config = dict(
    d_model=128,
    n_head=2,
    activation='swiglu',
    norm='rmsnorm',
    norm_place='pre',
    bias='none',
    tie_embeddings=False,
    parallel_block=False,
    beta2=0.98,
    lr_head=0.00819,
)
Each number is 500 + 25 x the weight over its row's rms, rounded and kept within 0 to 999. Layers, rows and columns count from 0. Numbers have three digits each. The size before them is the row's rms in percent of the matrix's.

# layer 8 attention value, 64x128, rms 0.1, rows 12-48, columns 0-127
118:451496529529579487469509459454514527517494497488491512490472492503517499500502496458484490534491519551544464502492495494526513476528488545487471495470484505453484495454497489474522530506502530494529483505521539494506471521500523513455489490491492502534492553432527481513495485495498449503471526512505525490481465519531531488484505540494513500493476492497484498510514501536508530548444
106:489471494535503502477478497462497505488490442515469546523501482462506483499540523559500475449490503488553508515516522503503536523521501497497491514517487518474486518498518500478521442516485515441517518496493452489508514509518469516521456457520508529511520545504496525476504505505506504523507504499458468509492458489585542520516479466449518477497538510518533513511487481493529489501497
112:550501480482548509519497482492505500502482517527515503496519507486476567514526514499496494485545524507559492490456495463517486535522511497512496523472503477497498507551477526537451492543567471519481507501512521508503504464475543526485495499529560481483530535480460455494514498507518550503528491521493521513476500503515505496468525485481531483461541495503484465521491453526490488492531
087:495569530465535507560491486481463495533511485492507531483497539489493542499534458474510510488529499515517448500477449492504486468547489509482503548502505501497527473481490522466455520522532504528497499487485554495503491506474509508486530513470531484560519527487484467532527487497502474500504547517516482506480517507501449498466519537542497462496506490512498517511499531465497511534532
094:510496480498535532501508447511513530499491543483492511516510507507436497512556538494483497516491522488510504513464496478496514496492493500495483493451483529519459503485494485536433559530550513504494449483464534524518472513486500470510507486518502521534476489448461459540512494516524464463520534529498539510504497537518481498483532503496433495521515485463498508521498489525516511515503
107:500528496475510481539505451545484521485557481499531499490501505475457524503529482524502503478529508512542517514468512533519494539524500504512542524538525537497517537461524511485520499513519486494490499488485478483504517462533470507544462494534506487482470489503523525541514484503465506471548481483494548474492513475555474491474465496476546457492529510540510546470495499474527507473511
084:552484466487509498505494477480452480448526518522515535496487444522509512501483512530499483510477502482488492487470523481478511479507505518481481529496518506487477515532469541461521489522481574535477494508536512525513496476477490505483526495494563454493498541516493448487523465532514475474523478516518500474546460520555457505481514494511514463506495557519494487508478509529483516497493
097:498543479515506501486483469472458570499475498491487512514503478458461487469499509443482484480464489485484504464469477491488505513532494514472506525497502491464493502466530470497511496535555451506526443504494527490469475480445442480476484447491502501539483506434524502499509512482512486506484482466484534532517482515527462483477504504490492480472491528522518541495503500489511488473506
102:516509476521472508525484507482518526482450503536521515514496492474516472531498494459485520559455542508491510485481508451493476475512502517534444511500533475458467513478545522493497517464518498493497480509470512549509520479454514479531459464501490521470441502516532541506521541530468499483489469487542512471527494511520489536508536481518472511511481505497493542483487502503451516491519
096:563514501475500513533520549537493469503467504516489476528524534499486488516499477502515500466506531495455498536497484488512522479480502501510548498491481506517493517534493524509458486506504511504465475497480473552460497518472508516536488556510468536453499490496500524505487499503516513538501489516486448525522507461432467523512564490493461539500498480487529486488463497496463471536533
097:526491531483478509516512486514493510519496455502495522481477517476492500484508457529494522489507534464492471509553505499483491482493486489502473466481506522483527507473522505526502500492442517465516514502482529492528493465507478528513489501493472480500501489505494490483497528511493458498492582513512471477469512451488470479545497486470496459543534523487504528563502471478489596540533
111:537496519498512518472490514560516542486442541485553508506520536546529505472486535520499506496546494500490486505534520472514516499450498510527476460479532490548525517498492540553511511504459496526497532521517462509495479468473514532490485498502496533465432495484482512504496480497483490486504503537501488507510540477521495468493505489505501527520517482469474467511470479571495516511504
105:550534497497481523483503525495512445477513496503521495523501503468474493500510491473468505501485510472481505513536503534462499450498493486496536534492493540516505472511519440481527476501501468495492480501474509472494504532494450502465487528486544468538565527557451446469500501492549513519507502517487499503458473470504469494528449496513498489497543492476516510512497511483550478514480
106:518455441531498517518494482461532513480498480500472474492532524528485428493496524487467498499527520526560518522501497492519502484528507484518507503495430494550484473549534446534499476508493515496486475509491488491513488499536515484458491524517462507495519480500502485514507515466527512478519494446504527534498535481447494516552527494485483509499462506502512491497469478504535462526488
087:559514501528563484516486472467522464532483501532505514477511485466527509520503487479517493482515494506506498502482478506520549490478495502458496546525446451542525489516483483470485497550507475466515475506501549513464490545520490552507497524517490522480525500491517499541511519476535500485512533528503497525504511465505486524485498454459490546433539487519524495503491512517523487504487
099:508448479491538471528519496504511490551517456513485503506468509499477515500534440517540453479453492532533484487493509554474527552502492492480522506524507522493476516481480482505477525546491567502503466510542501514494483517467491485490555487505479504513540505432496492455511505510486502514504497498476517477483466489500502471475486501479498454516513532531502512482498483542457499508521
101:475528508463461489492489475485490531468497518472497468478523468485535475527492513496508487475508507526468487493485524487512486459483498494497529527489484469504509525504522489475494467431466521461535524502491491525468485500513532523530515438542539511461496492530503551492493494503517519482497455470516506485511520484534537505545499497491484539495474464538501480494539499445544532461463
100:521511521505567540503503550505508510467485533502475507515494538526496501509471534466516523456517510483464510527519482509528499447524511522490494503537492536493496478486501494521484478516534443517477467491492473543508486536459479513501461541488461521526477468491528525527497501491503519537482457529504480514480487449525486525459528483541509527497483477486515477503467507483515457541481
104:529506487486496492503506470511476483482536484473502494533478496514499434501488474496497500533484476539431517493468513531486522522485490509477536524476524530525477496521519482459484494482503486497482482493476542476473500488481443498528507495529525447497507481510495473551483493511508462480541492509517487463519445487517479539459468542469496501478473486519509468428513509453494496481487
092:467435478473510494483501518549518524474435468460494449485484508521493516475528524536489489503486506534499513494527523544495484548464483502498504492522487522485499480491513489516451547475503518485505479493525445521523482493535488464539525470565486500485486489492488516496494514498472524500496499494464550491500505473521483466482525492478493496523543529504519482487492439512458526490520
097:515523487508507513485482494487444533558460451487482488512520524511484503500527471449505495510486483509532517471498492503515454422481514481487503481522493516537480479512478528460447532510485493454495522502496502454492514508484570476496509481510447468505478509478510496507492530521511508481506481500483478469518546526541515514487539514511516475543505497500532515471523505490480556503482
093:519503542498560486521452499486493548524536537495507532513484484529471475469527518511487523467513487476486482478505468467523516463543500490469475504493473494472503528469488482508506502537507453526487461458485561525474481504498489498473478519459508514570504494523503488537484477484506464469486528500496466493501490500499481481498542529535476488485509503465528508525472505524514519554467
091:482466487501553516472509464529493466525473518499445509506457539476510514525493495475525486488490461531543501499474479526508456442501516519495486499473504497461459464477467529529456508501497540492495500507514489551517499469452505526505534522523450534508538533479529554511511531491490483520519470502480508502472487533495522509482463492511474467501501483523483491505486502523484516544525
106:543479487517506478528498501491523473476465507560448491513536489497507449518465503483493490521460476473499508498485463465495453480506508513491504516480463473429491445514532494495516483546528515488496459501500559526477482536523518517464501561479485503477503518498544532462499515469531511497502501497491493493483505501454496506513531507516486493471485538484511500500510499480444464514504
104:508485503520565481484493557487511474457520487453488510496480500521507497478488486502488520466527489494499498501525504535518459458513498485507496487511414510508513487519490472487533502453427525488530501491490507453502510530513473530464511524514483498502516472542519485522494479475496470549469529475493517514523459429481483491523494508492489520476485481509547461513470495504515505494483
096:477500493505521493529506464507486490526504506493537486476517490490516438495513454499488481492508473507501509509503515534538513540530499500519570540554491487539495500466515494486544503478502459480498483500494490470454502534515480506521451495499458541464506535429538559528492512474468492497509498517479502521504486481483497507528464493463493489505478481544496469442484496479514486513479
097:472463460529487519495494511431549522452483498508542492475522490494534485536482494491504480528523480488583520488505494511485540476548505493525503517553491459532471483521498495538507464510504490459506509518514489529494516488532487458489491478483435528483485515502528556497510503489489560471513490474511526525484506523486532520499486489467532522501501493493475510504510522500516505474492
105:513521514505471534479504479474536490458436550485544491486551526476519480535494523448463509498527460490537518510475498479497485511538486483520523534501481497523505464497539496501492494485519457490510494512451498470496513458473516534480449512506448519449498527479496541480522525480480512465517517496513503501476488476467503525524481490485523503477484480467491450475506511490469531491520
094:486522497491524528527507466467454474469510505514513527468454496470474530524494508451514449535544520497494472490513473513519508466531511509514512504525543500537496495485461519499491488479464573532501493507491509507508494463468511491535496509493489491490542516509504465513514487525561478494499481539504495488518470474507451492512472496544469470518494522526490524513481565515516471544473
109:480471537479559501513501506484488499505519511457484478478514529495500496504515470555467510442477508491462522530507515533531498524473483500500524461469447554506520478492503484481522498528499479513517481510475438469503461475469482546490476513529466513500469520475531492508505496471506471528510554520483506498480488457477495535505513492452490471494487489486519446519487485530496533538498
111:460536480507528515471499447464487540487509497522506502495499503481482447501499490458525486512453472537490500444461520515492464478488505526498496490465530514540498484515495496480483536471496445489494487505489487462498490466415519489501512464500504506565520509498469501516518519511540526478493489474495510503502514523516569509492471487472515485519489495514511476491543461540536493509509
099:441502501451470450488496532479495500518554503450530454511458488516490502491517482495488495483494496530428507469520518530510508509491494489475513463495525520467531490550480484458528511472460512517528518504524511473491499498467450478499511489477545490513525525533506471496479497517519492524491476441498522499493503510501477524476469535524505517500484502509478556461528529504508485466481
108:536522543493532529482501444494520553498481540498508482509539537498502523483451500505486481522518504470475534534471508529480537567494491485552506506480480558510491481450507516528541488558496502510466496509500466507532486445531480510466503499492526512454498493486474510486504481479469471470525508511489493508508522502517527490516513489484525486509462505462496480514505529530540477491483
119:522477469512532442529511495444498511509562470526506499489495465516503515518509461539536501486486504522500468478475516502513485483518497540485505473508497519522492494533448512481469526485461535503492515493531492521500480572513535506523528509518577489527497497493535491524496475525542519532496543541515509477491509488543531502448498521486503545487510500506521464509508486498505514518478
085:512473485504400529495477528512494503498500518493486539491498461465488515498491531549503495473474479485524504494500489493459518498496501481472506486501510489491505510525539474522496480513540550508494477506492501482496501521502454486501507484471473475501522498515539495452501529477472482477497493485498478497518466522432429454529474486532495444493489577494516513486476489479519510518505
097:496504526478451510445479550497496474519454461497505514516497503511501504478439492461495507452502538516532502482512497526470481465510511519500489479496496514491477482515506528508460502558519481528474499515506479537485498501493513472518506495524466470504515504538488465493480505505516523507484484512466481579466497536549504510484488505490526514466559509523524489500481490447493529564480
097:434474488501508460427508473485522502507510500498508508488466482524508490490505483539462487469505537527534495468469506513536503491508482515505486481478527493524489489503467473493506532508513471506523493476489475475522509488493490492498506482527497513500493542513543491535494465500479470510515543519483549525505507525504546485521434519448534482445518507507488458479503456498547562505475
# layer 8 attention output (transposed), 128x128, rms 0.11, rows 12-47,76-111, columns 0-127
110:547488498484498487499509546520506489525513506532516504479480510517521492481526528473497503454520546493511514515497506486522465514479552556512504471467559504464475463555487503534488481509510507494477487465475474512482476474486471505474557488524453497507543486536488526482492530490544527501472507467512545493469483529444504473501475481510472474490502536483517458485500463508487521478493
083:524483523537543425504555484499498480487487517502536501481494477513474519518513452469492509471500498486541522447484493489461477456494514505506501509514491452474490478496506496477497461480507549500501484496471497476465471497486484460466503503496540498521551469464489479509479505477516508515498509471531519510516523519428474491511485535517556515540475472548524507511499473505516481490516
097:493468524509507480514456515507494503511547502510496534456494512492479476478494453479494537532487476472465467521503462529517498520499447471440512512480495490437494475476515468487530519461491522489496495487454521519509529471523535535499528526519502501515524488542510473496528496511500518479509578512491515498542506501520519523463491520501507484511443494509478520482495530480529530552479
091:521460532511493515501524520485484538501565520504490515453479532520508474460496513498471526477475505500506546526513507507539483527512523500483487461492500538432487454510536499480561505505494514469465560511486491521485491470539489568497527514478448510483545510526535477495500498520527514480506516493500508479496511513495520483478510537529505498511462514519492529462490506529486496521471
096:542482521472522515518482536514518509536529464529515488484512525519514478446505477479496523523494502520493496494514511541554498545530508535485483472510566507474530474514483514485509499504513533540459530474467471538478513462500478527500497543511459538515534511558525491446500493475502484512496504480491483517498462476536472476513487520511497470471463529485497463488522522517519527511480
094:492513473534505482525553486446514526489528522482456474478513464502470440502488476539508530500529485511470449443494468554485528523508503506481509518539488492493523511504490474483427469480503527534478512514510508529484495512491495538475510516478537522526486529486467513511489489474518481501479519479521516510474536491505482560479493540502483538493449478493512492488527521514526480514497
084:503455543531531476516485509465506507526522468499479539485449551487495522488504475507525530508485502518472537542518501487494498487502525468515515507505498518485459464496527489501516502491532515470497512524496548506514476514524515509483545489513519541481536482484524502550536493511524538551464548520521496514518485543501533491491440520510503484526490444558505540507509495487529519527495
085:506470515505473496447550478509518487477519501479505529470483533519476506499505494500490494493478499466523558492485517527490467445468552488495489490527543481494456508504513486510514487489512515480501546485474524496480446519515471498499492483480515508522531512512502516479478511443475500534506491479534515503465507508478506483555495585517499515499511519528518458524559466546516488528497
108:482468480478514478508421483489502458467479495494523506516525481487478538463487461545487523480511479499488516544474520508497490471520495470505526527498522512541529470540508524480522515496562457517506486517487506515483472514452468480459465519496503482479508476466499487487534490470525489558498493505528477489503517489531487518503482526439510471518519494482533481569485488516502502515514
087:469454493465493529485497498526504509507491493461497490539521511468507526468485484505484490545444466498480481496489513525517514489551442496493458512518478500486543493487532492465571558468506479477515537503504502484500515513516483483515479471462518492490488543492510500494517473513487484518511469506471467529524513470555536514489530502507474515515489510505447559509531538526532488487499
093:510484538493500495515511521489508486472536487503510513479505508508518482515530549469492515497515463546508512490531522481533490516465503541496510484487503531461507480512498510473508462499484535548502537540496514512489514491493423513504519550465465500463546486488541471490446477534557493491514519496499557502492506478514494482466493509499544500514491499541529472459527514490487458492455
097:442490508479514522515463527512562481519482409505517513498466508509508482529450498460479493583481506510517516532494499507480501489517488492502543552449527486502496468521503492496482524475528475487522499517475522493519540528486484472493520535508486498481522467512509478487473511529512485532502546479510486505484521502527483489502474483477502506523485481534468517471538530496514455492482
095:509517532496496505464571501457467531536503527463456499515525537463495480490518509530502515533490498487522486497507494545540557501481498512465487480575488499465496515490481509500534501486467536483503523501523505492520472489535511510515504482448506531501509538475484535512523488483496493444560490486510488500503505455517477464493530521532507510455516472514504491469511528483486517498536
096:498512457519528519494532513570478506495503478528529475520509481471501510469556457527523475512518541469517497472503508507495514516506472528475472481514545506479537498526450517483503541475514526492478496476465462503468511498498538505510485471497519507485453515521503520465475542514507492485514468489483466474470473476536501456513527499476491473473479519427518464513532533512503522503522
086:517508490527523515459541541501512557529540522492505493490508491524478485503510478450467472442462527505516520548487516508505467556499510510487489496472511500432486505475466497511551515516470515439476499493482477515465485476496535519461518459491492499518518499488462517504522486520517521471518514498452497476507491483460502495501541495520486523517457533496470537481504478522501507479530
104:529472514529470492498521499507453480489490533483499559504487508486536497492530513510531514490501439484469510495511495467498470458500520456520508526518490506547498459491538508498494467498521515534478527473511534477495496516527496494510494476486500533507482490504579472518507488466466528542466488524506529545506494568474510535492471540547507471487492477547494498506503500533510505527475
095:479546484493516503456494496495549526540480502490516454493488475496476499551473526472483459509525540506529447483467519523509509516470476531509487514501518479466478546489463488514475504472470466470508489535484493494519510482493486484487491483517521455509485513502411544528520495518524491480506509473480505479486493472477503471528502477469493522502523509450470500526529462482480519463535
094:493490490460502477486496502530477500515524486479513485547470537483484506496471480510491513526455482486495536482466465503502480540569488481481475497489509471494515467543515498477559569475563507459474522492507482507465465510499499487504495487501516483492501531509488507460470521529485481509463512504474463497516532463561509501504516498547457501478483513512483515519540513510528492513547
098:512488471539491491502529502459494534523532514491488465514542506511473515465552496510488472473475547501508492527488501511510513571504544498495485506543441509507501516491506503501481502550521496500505509503505468516488476504508553523517534467504480558531472487517459547507521530491513492500514457475486469532491488533502522544541494489517458503474510530464482539516490467546508513512515
090:497533491522502502509478476499461478514500487476532513515498477477512507552518481493525491508531451533477449411511463475480502481492470469521517538498503498547487509459484465522450440528499533558511480484508517483511517498505498487527484509487534513535471499518501487509473496467468497536524476490504497542507494528507518547509504513488525503463465511552477480501485535505511506484481
078:479489524463511490503524494529481490498524488510520459476500469540467496484491473522520512540502520466517513456485460486470500520524538502501460495460516497507558484507486474525493485493542533513495526575518472479513508448500539476540497541495521524504428490480458508475511489499476488515509487507505486505464486499494490509538505554475479502468458557509515518521490486516500510506532
097:542460498489503518502538512492506531506566484530488506475497539514522495489498498496523503494494536520518552501504511492521481537523511550518471443480559517420485454524511506480527493494516521467467560475485473520488489501537484531496514506493474527492547495524508502469473530511526506491487494486505496467474477490523492465498490500529494502536457520513501502468547521496520495538481
088:517515514497461484470469507515476452504484504498491524505506465491502484507510479525505522488537455482439510494506489488493502501525512452502512530494518483544518506480561525493529499480535461512423530480516532550455481501487482505480471467484509508465479480511523454470535511520469505538459546518495524539518480530460486510477514531525506484542486510492477511528485515523481500502514
103:522460470471492517472478493537474511481509504487498489504532508469516561476530487520514512468479500513483519537509531458506482485501496464470455490499518500497480485490501487515565508475489486472490513510523493509504444491517518514502456448523537436460503543474506523507535491535490552499517482508482532494523492485511563521533525492461471502538485520462503506542496491474512519486505
090:513518465506521478517495487477476501516549505524473494546469471531486513539535501490529440475534507470511510492482494474494507539515500542528500481487527505483480539514479471509467495513465497479487509518528480509449485517522507513524509494442487523515480501520489527485445547522523471467501499502471466465523522493499460481490497457542503493517516543531513549464490529466497479452492
095:519498411525494510477557488512517526504482507475502474508560455503499477465532487559486494446475512502523505521492521513463531503511511518518492513507504513524492486531479504461511470500502483501499485497490498519478478510481456480478492451525514469502491508502471539490505480486512478505491461497505503471468539487440487516508517495489466560529485501438487510520523492533500487454521
094:484534464530496489491488501528517459513439530499558492531520480489504539517534494518478515454503509499492508538488505497468464459476494462477523529500502506553506528513495519476485509499516465504475446524470505521477501506452511447481473459525525462505464466477508492505514491472481500530502486511521518477514497519473500492480512507464502485492495503451512438528474478538471523481542
103:472531435504488518475449520511536505484466498526520488504550458470473500481543452520473528473495512502511452531525491491487525469465519510453533521517503530508512537497472485454519497473503452535486488524489514540506485507469488469487487497467511471499495484517499504518514485514536472499535512495525523467473521466500483506488543510470460495510515502440489460517462519488488498484519
098:482469536515513485476470528506547504525508506469521508517499533495533469478501471526487552506460493494467524514496521552493521504526512507503496488529484501456482470536518531504550505479497489452472539505467508542438444488521448541466519480508495509469529511490494512480521470522500483537473523509516522485511504542510491492477475538486525518491501436529484483514535490484510508498513
093:492487465515505517481519506508521537504494472529496498484490480506487505516535524485477504493500492521528468446490502459510510523514519542498492481550577530457502496469461484470454486461480549538488538500524495509492501484490485527510528471479482504493533498514485553510476499555535478482504497437506543502478501458464502484506481489526464545506475497543490525474517513482516502471489
087:511501464492498480473484509510491492473524435507505471470511492506474498521487481474450471489497496477513484525500488507470530505486510495500531499514517477455508477530493527507505471498519473461518497486479482524458488445476495526519534440502511550475496473523472494479539533494479466485504500477509453485428532541466449457544507528493492484474514501455479485538500484509473510517511
099:471551513547490533478539453454509514495491528506464496470461507506502513538491542503503462522519498460537473442492509515500500476441518509528509493542481492500466560478500516504446471519478486512537511507531507463533510520542521515530522478489493554514478499472485543551483490481466491474528474482522496504493472496500505495511485492509484510488541461522511495492494482493507491499494
093:512466444514500524481508547566542488518432492486509502468510477499509508523496501498498534513501502532488484509500519507526487469516534489502506491521562485515511497506469472490455546472529518505476458454516506508479479474469491478527518461509530450492497526506513487486483512552507529533492536471538556496486509464454489460491468496491527517492505471482510478496489484514514507519530
107:506494519499516486547544502522453511510551502514469490522456532517486504525506516460479467472520524507497507525491483477506435567511487475499513516479502503465485473498522507520514503493513525457475498494491459521488525476500539539490543478546494505510491499524496516520518538527527518446463514497471467483506491508484515514486485445531462470483469526536454549483505488487498513521489
085:522499528535459498491518465513488470498464517490493536521523519475517509490536503533529548512493472522498539477541495461477502470480507470510493506541461520537515516454533486491492473500475500518489540502539557463525505525540475479496427502469498502489504469448550486512489500464509523537492461508513506530517465500522506498493501553505518513536519479525508481536516499492501511517513
086:491502549516457484474534509520485458519495515457509489502491564469512572488488515503555560528494517478440494466526462504492524489508489502508467513485464479505515513497532481519508513502525533502508486507491524460513508507497484451493485464486534483527490511465469486494514519513492492492504518467488520546523471538485530496503516543496506523454454498529486480458506507533504529491520
131:522543498529441517528497507524477509534492495498535526522527531451523491476498491543517505541542501525511564486492448497517501481518480497490527493491491473473540470527525451526512501502469504501465488477528504511507533452474520515486465496484489495500484508533506520486450519495500479498462480470535454555458529514527544528483498541521512493487503531504511486508498517469528488488512
109:498492449500512506489451503472536528549457486501486477505547509499491529510532511476515512492515526508461495529502494529514473508502515519515465430463524541486485474513525468543458487524472502487534474473477506513505520444496473491482499497505493500475483485535473533484492510476491488535516499523491494505496484541550522481514475476541466563480534517498509468548479492501505507546514
105:504508485480503515518474562477505519485559483486504539540504513472491520496490539478530473518464487531502505508497537530509490504493515549517496519508499522483490517501524511458491516467521514504484506487500501516465507537513510508515532507491476525472507502481522484520431530492515468465492491535469472483566482485506473478523502478556461511482510527529487593523491486512488490456480
098:523517535563483524525575544493503527491513482471540512503492522467488508464517514533522510512501508543509538476483519525500488475536443497478525522521515499491488456506503548477525497500476509486494498501536499515502528507507558496536521473523511505502522498497499559500474530514512496451516492492523477532549539546529511512488540509490472486506502532484482533485485517464517490472517
107:509522530540527480524544573456488508475538498486516510543477517481507501490488478506471476489450520531525516476508525504506481483498527550510510499507497498475510509479550531498449492485492512479463508447493510505502498535511534527476511445494527538505524509499500509542501500516520438499469503460487492487510491489469503453522479496544472539502477516522502524452497493505509449494504
114:478484555465514513497555561484543519524497481446522498495517510516496564467535495514502501487468507542502500536520545510507481517513521505483483463545503516496507476497536504479486491528513476485498494463479502519493420516535530496504523463505464501481469525509522502502480485489494511458530506517509471479490466495498488477541497472546526511518507541473503529540476502476487507472502
092:562461504445505537464519497518491485491518494482535507517532518521497482493490510460482475538465508501491557518499525496499483471534476519501494540515482528497523490492502462496533459500475487487509499516539497534492536461485464505507469482505539501499472519497495503440501480515484481479485464531489496500442534445471531482488519518507460544483464500468455522517479474521483497483526
105:528516523511479477517531526470500521549482449513519478484499514469488473531516523497490504511513535545474558544494472499478515544526519495511500501454496523520501475447508482533504485515476522485472476527508453514552461474513544518466472503455490525459489486522488527508503494550557489482480523500494474503493517482530548501507487474532510483517496531522541502484482519493525476497493
098:502508520517496498480528547501520528527484498511483484516514479487506466530491522464505463506505526553496491485510521508503513554513514490549485510474462475464481528484531490519502513546502514448485513526531508524514491524525508462529516483473470542482489528495472471500556488520510525446521525493475531463521502482456476451499476458540525508521473500499497499457498560493500494527467
113:475467531511548472504499497514531484471493504516470492489489468541510499518490521455488495478472510511522423480517502485488515523468454515540491512511498493478489553498492546476469493469532510485545531511466545465518508521508480516517551502486500505510520464491495482527538494496502503499489516498472541484544484515464435466510480470506490481530497494513512510482508476496448524531451
102:487541486548515547517495479521497508545430551491502530506512484486527525493555461539491508473516519520515489507482518485491504473515480528475482522507517488475486524522506542499482478503479494459474465469517495473507524505505490486513502430519498475511489514509527507511523504468504520483499489496486521454505518511502513492457471507499461491487542508504494467534463522450540523542566
112:497529484482501508516490450491488440504509507526456501530508488478496488511514477510484476482514480422504494456494482484539499503479532485487482466506496454474501548542494513477525543484506465525466494494528493489457499505472499512484537483496486502469503473444492500472509476464464526513477490511502524448501514519467500515502518496528505467470544476528520495491477440526495545456521
103:515478470508522519528460503474541477497485538537498493488501462528496479500498469499471528477487518510501453519520522513471484471476498504505503524456472571543471475450505512520481497488484514542488476472473465492528509513499515502496507499511506488509480468520486476526512516494533511534444516502486529482521494500536514512509494510433443493537448542492446494533473486493504482529525
107:469532490496496481549487509469518505488517552501464529490517504507488509546468516563499506455502481495495482492496508465441462540460510528548522457456498510481507481457511487509483487464472487526514505512483510492540446513492502511489492523510517481523496491529504491579518497466531490498507489489508513455471516469468487486500485512509521560519509514506485525481476518491470454504493
095:501493497505482476535459535521496484461492481490442514487503521520506509495503523514490519517537489506538504489505456473500510505482485523521489478500493514485508518484543545463483494447511502519548536442508539472518542532505513508543497504471466539505496470542496497506504540470501473498542517493519462527524488525540558487535470528546492540503509551517514514480496468492510507489473
101:530462527483519532472542515498481534532496497483510523469488539501499507483498505519491502522480508476503516522499498481465494465519460502495490522504535527504495487509499476490495473503455538480493493505499487440515532451507448529478464479472523482539522542498530522461449481534494464501540491494530449541452483444539497493485478534504497519465480482534504537528506490520475499510510
120:503504509488465521466457502495515445498498480479526467514490477531507483515494538470529483488520510504492449472496491466551506496485503493510480519523514460493498543508474513495457515478532458524478465513514545510504504513507469462536498525493503485515462465568477473491475523484498530520468528520448530542511495518489486474518529483549497501508527543459542469509538479488518489495495
104:475498506511525470522478512504550480484504490548471480476510466505499499489499503498450498476523499514538479466485470523502486528457465500518511456487478512491510470482497500495486494483494513541530565457479496471475470517500541539513574535494503533463534470498456488540542488487502511474500499487509520495535484558438462492510473480499512466508492513495494473494489470498494532494484
100:487416532512492477470509528483519500501512521446528478498464500568510528503503523477482513482496526499509469530563528491489503483486506526501510544511427516503487533490537498507493464514501482482528509497475547500522481516531496531506523452491516502517533481525478485470511488534523479489493510469489491511487486475483530499539493513506522518535439507465489516470498477521481466522479
101:467487514477525518468475505491478458518543511512483513511481537512526525479496497524500480460474490460493454510474496464538515490453526530514459505490497480484510543499480491483487516557506488480501492474476510509479475459538456519450534488489510479535498524538539488504471486503485509512529480509479486467453449480502468472495490526549522472460511490520543517515521513524460498538504
100:503504496549495535483569493546492502489479506504517510490438500507518464472496548515468476486478510475495523481487543509548508513510480491530505510517509480489451522504474483520509499502489525461494466483506492531531491536553476479511487510531512472505528515507509502509476495459471447482484515498527520541551537520495527512502521455522498495528496486532524513476496517465476428516478
113:505519474549491467538554518515490528494515480504478503484526529488503501507501451499472471515502532489541538489493486497486461508526472513529532443525513493478487423476520508517519477479497535479458500456519482507496485477477552557482512478502524529464499510491515529516531490517499476481490494454528474511487513495485520474500461486497504519544501532491465478474471490486535492487550
098:481491542457519538525465503488520552548527509478513496486500531476547514464464527483475512497465512514503502478462484519510501468506433500478472491491489523468500500518507509500479490534467544484552534480499507485493569503513490496492491498497526445499547548504500520517482520512513458474542498499503456525507503467493486488481521462490510486441482476531497517495496480489490482529479
104:494495529497471488531479538498476527500467489533472515489495495487556480521475555456462499527514522531519506511467491469496533555475419528523527512501519533486510492467505486505485496487498528474537519522497494522519487506495498463499489549466465508511512492530513495542546533495539493493509488463498507516505495460469500471482502508468489493525464515510487517483542467494490473562475
118:439488471514508506501407457504516483513500542529477503452516469563495500467484466538515498480538478486555479503504471508461507503453511488508510464493498493492488486485499488485496490489482484507551529504488523486529497465485491541459503525506517460503493508509475496489522497470519525519524471479554503468476514508521507499485467541459506484516523495491502476518467522496503495495551
091:473457532503464506526503514501543503498506474488475482486488527517520557515535507520543531486541514503471475497527443473483481489491490491516490459474479524503538515511551481528476511489514494521535506518480527469538462485512493512474495500488455470525482485519521502510475475490495509530514538498536468524506468524508518519533439475494564555510519520481530485507524508481492519488456
096:479499493463488497487461503481532498471520467505447503482535490484503493557448523537525527508490477497455498496462463514490448542529488488524520476477523492508519459511509469528508538506520528525544485532515495499511485523484499478531501541513479509491486523506515479491473500492494522553519538545506481498494491502487518461532524517518542571475480486511498534484528519522529523477466
097:487498496493468474543480555458522474513498515527466538512513502491545492509509558519527535474500503510465485511480461518491512508477486490521509487445491523485507535498526524490474536506484479540530485494492502517546466545508506522512554470520459494498520492509471458534500511482537535493489546545514518464570496523490489489510498468497501522533487499493491510492517537498507482516453
088:545516503518496556490517493515520469491482494485528467531514463489469488490480499507445526523485491542483535470493501523449502448523456481517483536511504493533527508504532509491492480509513493519483499451533530507497528483464533466490499483512511470494483496488494510483486520517516487461486493535480492533475558479475485492498532541472489543461470529433461511462464484479508491490485
111:465480513491521517533472501512521459528480529507509542496501512532550517455539503538506493429508519498522521516501472467504492484489486510502509457502502524493492538490530494496467456488468468525537534466470505486508496473494498573481533478468515497535509493546499503529500516485480492490473461478539483496493490506492480505489459509526517471497558520499523472560497491480505482536476
108:504527500521492525500504511481517517537515512478533493489453503486518471526489521496494499502509526504476543501518515506523471499529543483522510500464460509534441540470514462533507513504486505537482455478518478509506503524550495504470453495523507517510529523503498496507438491510520468464439531474473510503537511498544508529532508493549545538489494525525538498502467526523548480486474
100:519467497498482500489530457516477487510521516484538469501517495542490487511474489525509506491511525478504533505534471489474527503516512441498516523515471468557480496471475472534523503535522507505446494543505471524507501440497516508511467532456527481535476491524512510432497505543473519516460500488516488554462514477517509541482521515462525467523475522466483499508513528509530481508503
108:496492516469503492504505484479501483478494524485482530509485514490507498490513493521527467504491534475464545500499524501515475510503487530501510478486496557536521503505511529481497478489505422572509514511504482512491478520445535541460528471486469525477500482471476528513522472470491480547489517545512496462457525447482484506497497514486507529535500481506482477546542448526451492512479
119:496476536485494546479488496514498469473519483442524504508486481492488481492466506503516489532502465492566501496528485504541484475509488519500491530557512459481490508508514474503487510446508492508501506497508536490488548484515474528529480531506518503523489531555506474475426498492440456493490467475491484570477457532502499503517506531541489509475510530500517496500531493493521517463509
093:539508481446545490505540494490488523511456493524493481489506521493483476543524489486436511502462490494486491551468522466445481472507463494515467507474539534492486473477477473508511453537464521444506498532504475473516495478527483503494477489498527499503503520503520525512519493521535529486528473520481490463459527458492535468468505479454481527508478469500461507497514493517486518524493
103:505488462512526523525460485509517511535543497520475501474502519481503466500482504471499481484455484518507490517486504477561477509503492516547463558498491487476471487479460510548496469529474533457509499481495493527496508477502498511486527483529480520501526494550532542512510511507494494516483493537434476507512498540484519499516540448483451460497493487549494507527469473496465482515454